{
  "bias": "all",
  "final_lr_fraction": 0.1,
  "steps": 3030
}
Each number is 500 + 40 x the weight over the matrix's rms, rounded and kept within 0 to 999. Layers, rows and columns count from 0. Numbers have three digits each.

# layer 4 attention query, 384x384, rms 0.147, rows 50-71, columns 320-383
493486506533403458578502550572506552538525404486511512520532469475491482526514483547488473502536489506538507483502560524490506484509531535509526476495523526541442519490520490514451526468468545
495530503547504580473478507506437465526553485445423468501501454420484553548459524459504476502485546490408548515505504550496520528484534497461415470480505488480477525512488485532439530503509533
496472578484545502569483528577527508427492478489506478524495470416558467518506495451507499550542536453485546497467478503468515512569477477424449511514447492487496449480475463478475534543470529
451435500453463469564515510524511509563519458522505524520459572468539513439472444515452535435452521472519476536486422447563455534506453578542409483479461508504509550438515502481545516473487516
409514440544419511456454514434521468565517456488480583523488484413460492505427400545489523504525432534544532504493539462452514542547496491526521509519467520507472493584500547486525542537471512
479459511454513468521487557513536496529539515500533512470494489477526458478443537457473497500494457505478476507524493518508524537528500529560470535508513475532518527522476535505503472482518427
530516479557491508586564514544560534504532493509455475483532517497503461502496550528545541477460518452510497408522490469499521499539461456510488502483442488439506491535537463532513535494518455
516502465478540477515503414490508484552502519492487495486547502511498495508455518517509480509472488506505468520563406471534486512485507523531462489506440433534533502486501467536427492498524424
483509461552490443456481549522499536483481492505483542475494507508533501452482589492511482506480445444490542490570525551489497507470528498558481511507496444512450554557484498477499507479435533
520436508488520488516491499515482501468469485535535547510488499479505501499465478588513469491486435496517456493448482524482477489496498591541491522481500533473502447557424555464541436405512554
513510501513477456536480488503527523486519515470476525600449497495558497492527482436503526491503508495477543513509530462470510560486489463491520522475538463519545517491483503515492524463426551
490476499498491512482517494544416531554526550499481494495529479474544461499452498491454558500425517509557476515479555478472468513547481452479536476467494499510487463493487492452488465474507454
486449539500504532557480493525444496536477540514515460509507543487496482531559501457474491570516530429493479537517438482520505477534507489517519483566500523525536518522453484439492519522492534
541551512526495502462502457517479450521437523477487509490501520457454482439496487482488446490486493522483440494521434575457437543485479512500496555498505471572516430457525430550451513484509475
457534479506501469497507538512560460513511542479499504512455477550493500464516441514530525500520477503483546514529507492420503476527472483535531441516467474503551547500489502465488477460491484
504496549458555507411478460484523436532535457522572476484495526446497469503534509538486480506491516497504511507540495502524504488554491510488499494518480455476453466580480535507543539459533473
467536553499419516543514572473475467496497459477551532468463503549490481500494544480508481467477473483485482495478618522492506481520512452490580520549464519498461532499431479444475496495528529
531443487441519571473431515517510463506494481556504522508458523488483474533494556589503462487467487506451469496483490488499510491481532522499518432468487552513525502497469463589500527580485544
542508513519528556487520524475494487422495537534473484486515487554522493537492537464530506587501505547492476481517467505480401492465528570480431534518508563522498515487468429504460501579502553
543445490466467455520510515532535515465478497451602461509528515453523472537425462539470488556498461506507520446491475506492461493501506528493474464508497495534483505512425554501526435477471549
501523479513494496507459496455454485548526497473444519527532473569422506497501485507524521533530449555482519518482507491444559496457499479527451522538516442446480520502556472586512526532416494
465501531526533462562546522531475533519491513526497562548483527495527503485529512564504498509499539489525528511481480520519491455505513502447463570576484534522513543496503519566545532532539520
# layer 4 attention key, 384x384, rms 0.136, rows 50-70, columns 320-383
489474574557494529541513453458561411503520488513544481453546511550500537470511427516516544537480498475484507489471522492513458431545483455493471551464483526523471545511515499518482534554482536
523559531587517507508537490494503485570478448512462496482532504538482492482529543465490518446465558491484451513529440500501449503472480538416506465426526472500548504488480550474491515509514556
553528499541526522448446451588465529465466389463511476534496451556496517478516556514513481466488543479537501553513474480477505488522468490511459527544476461522510526500501528472400513456489589
424428471512499470508508516414481471465530521476513533509462520470519557473479501526511452562497479479554567567492511510482457638436512540560509430460428507491499493519428550458531497503421571
462579482514445504498446559471475493547502572532519572482480474440480505536480467512583481519501464457481416456480478458504470510452395479508435489483480456482532477543475542483521504450473476
501519490470533509496488534515498526509545524506528484454477439505558453480531544525503496491486532480445487492549478521551475513522488485516491533509501549492475428500470556500476538510554497
544477512516444525546482529482528483492486524495439451473509445461485485554454505477481518514516540549480528461490475515555485463561476515527442532511532514458543521483463468545476542477480461
459481508478499513490569421484494521498553501522492502533492509496540525453430432496524536548568447472476511492520459508548506476487493443525490432519523487497461507502509505529488472461494508
486477482483487528462503546529465518485474500451456507428450433502443483510539539449514492520505493523490478455476540515537500535593536400519498496491414430519510565461526497406459520481476532
586526469451486476573486488493502434459515479493476516529469587565489483491481449542506494458546477435523475465476487509459472466501469544486486506501498529489582434493482514540556453457525549
474493459493531425452472486523499540503545452495441444547484573488457430511489525534541498440515509590524468514517487470452456487521536539487509503408492558471531503466517461427453501470461532
523483538508504496475472470476460473568450476548464462470505476537492536541487500457457488510438459550519484553486535549501501444484469490530505501484476492535472456476536514444509521561532495
500465544501533524548500412554528542494485503475475450421496514521499484517464528493463485554508479498540524488480506488507561460523509488451489415524483467488475493553510544495532496520536549
473529506509530507440567510455499472510434485473473507458510546503431517459535516480506489471507472614498516448587560555489495523477553446517471485518505506493471497486582464547450562524434449
485546478451499454496492487490520448411503540482462450530533523487525518429527530566514509471516579514511499502535477523399500454515511473488511521566471552481534497511494532503514457452480480
518454501525473493474499525488496502487520491502535533490458539433478434467556470495498478505443465549477517504532512540470490508470549519540504451466514471465454464561528512508499464506451476
475484529469466540542491467551491534509490444534462547490506564488557497504503512450469540455472448514515471464526554522465453542527510458532496515491482473529468513535507447527520473481423584
510536468466501581436525517450503447504551436516487512460504470532483523500418564516501418474482417522437457509469554501503511466354511456542511447535513510513493453502555463523489476561526531
583483445524518548465511566448470484483530519525489453503551506515512537515412537528465499405538492525522474450502519447499476507487460526540487513503495550470456519509494487517452457521479537
508495518488520499463490454563562504445496490497562541493493502452484496504536471496469523538494524482484507530491510527489482506509533574508471506475459558492457436452476538544458470505522507
512549439522442502472454467464479494515502478518508508535500528517472511416525522454541456526551544500482537462496497547523506562470507517494492509499508521495550464459533462501493526522510517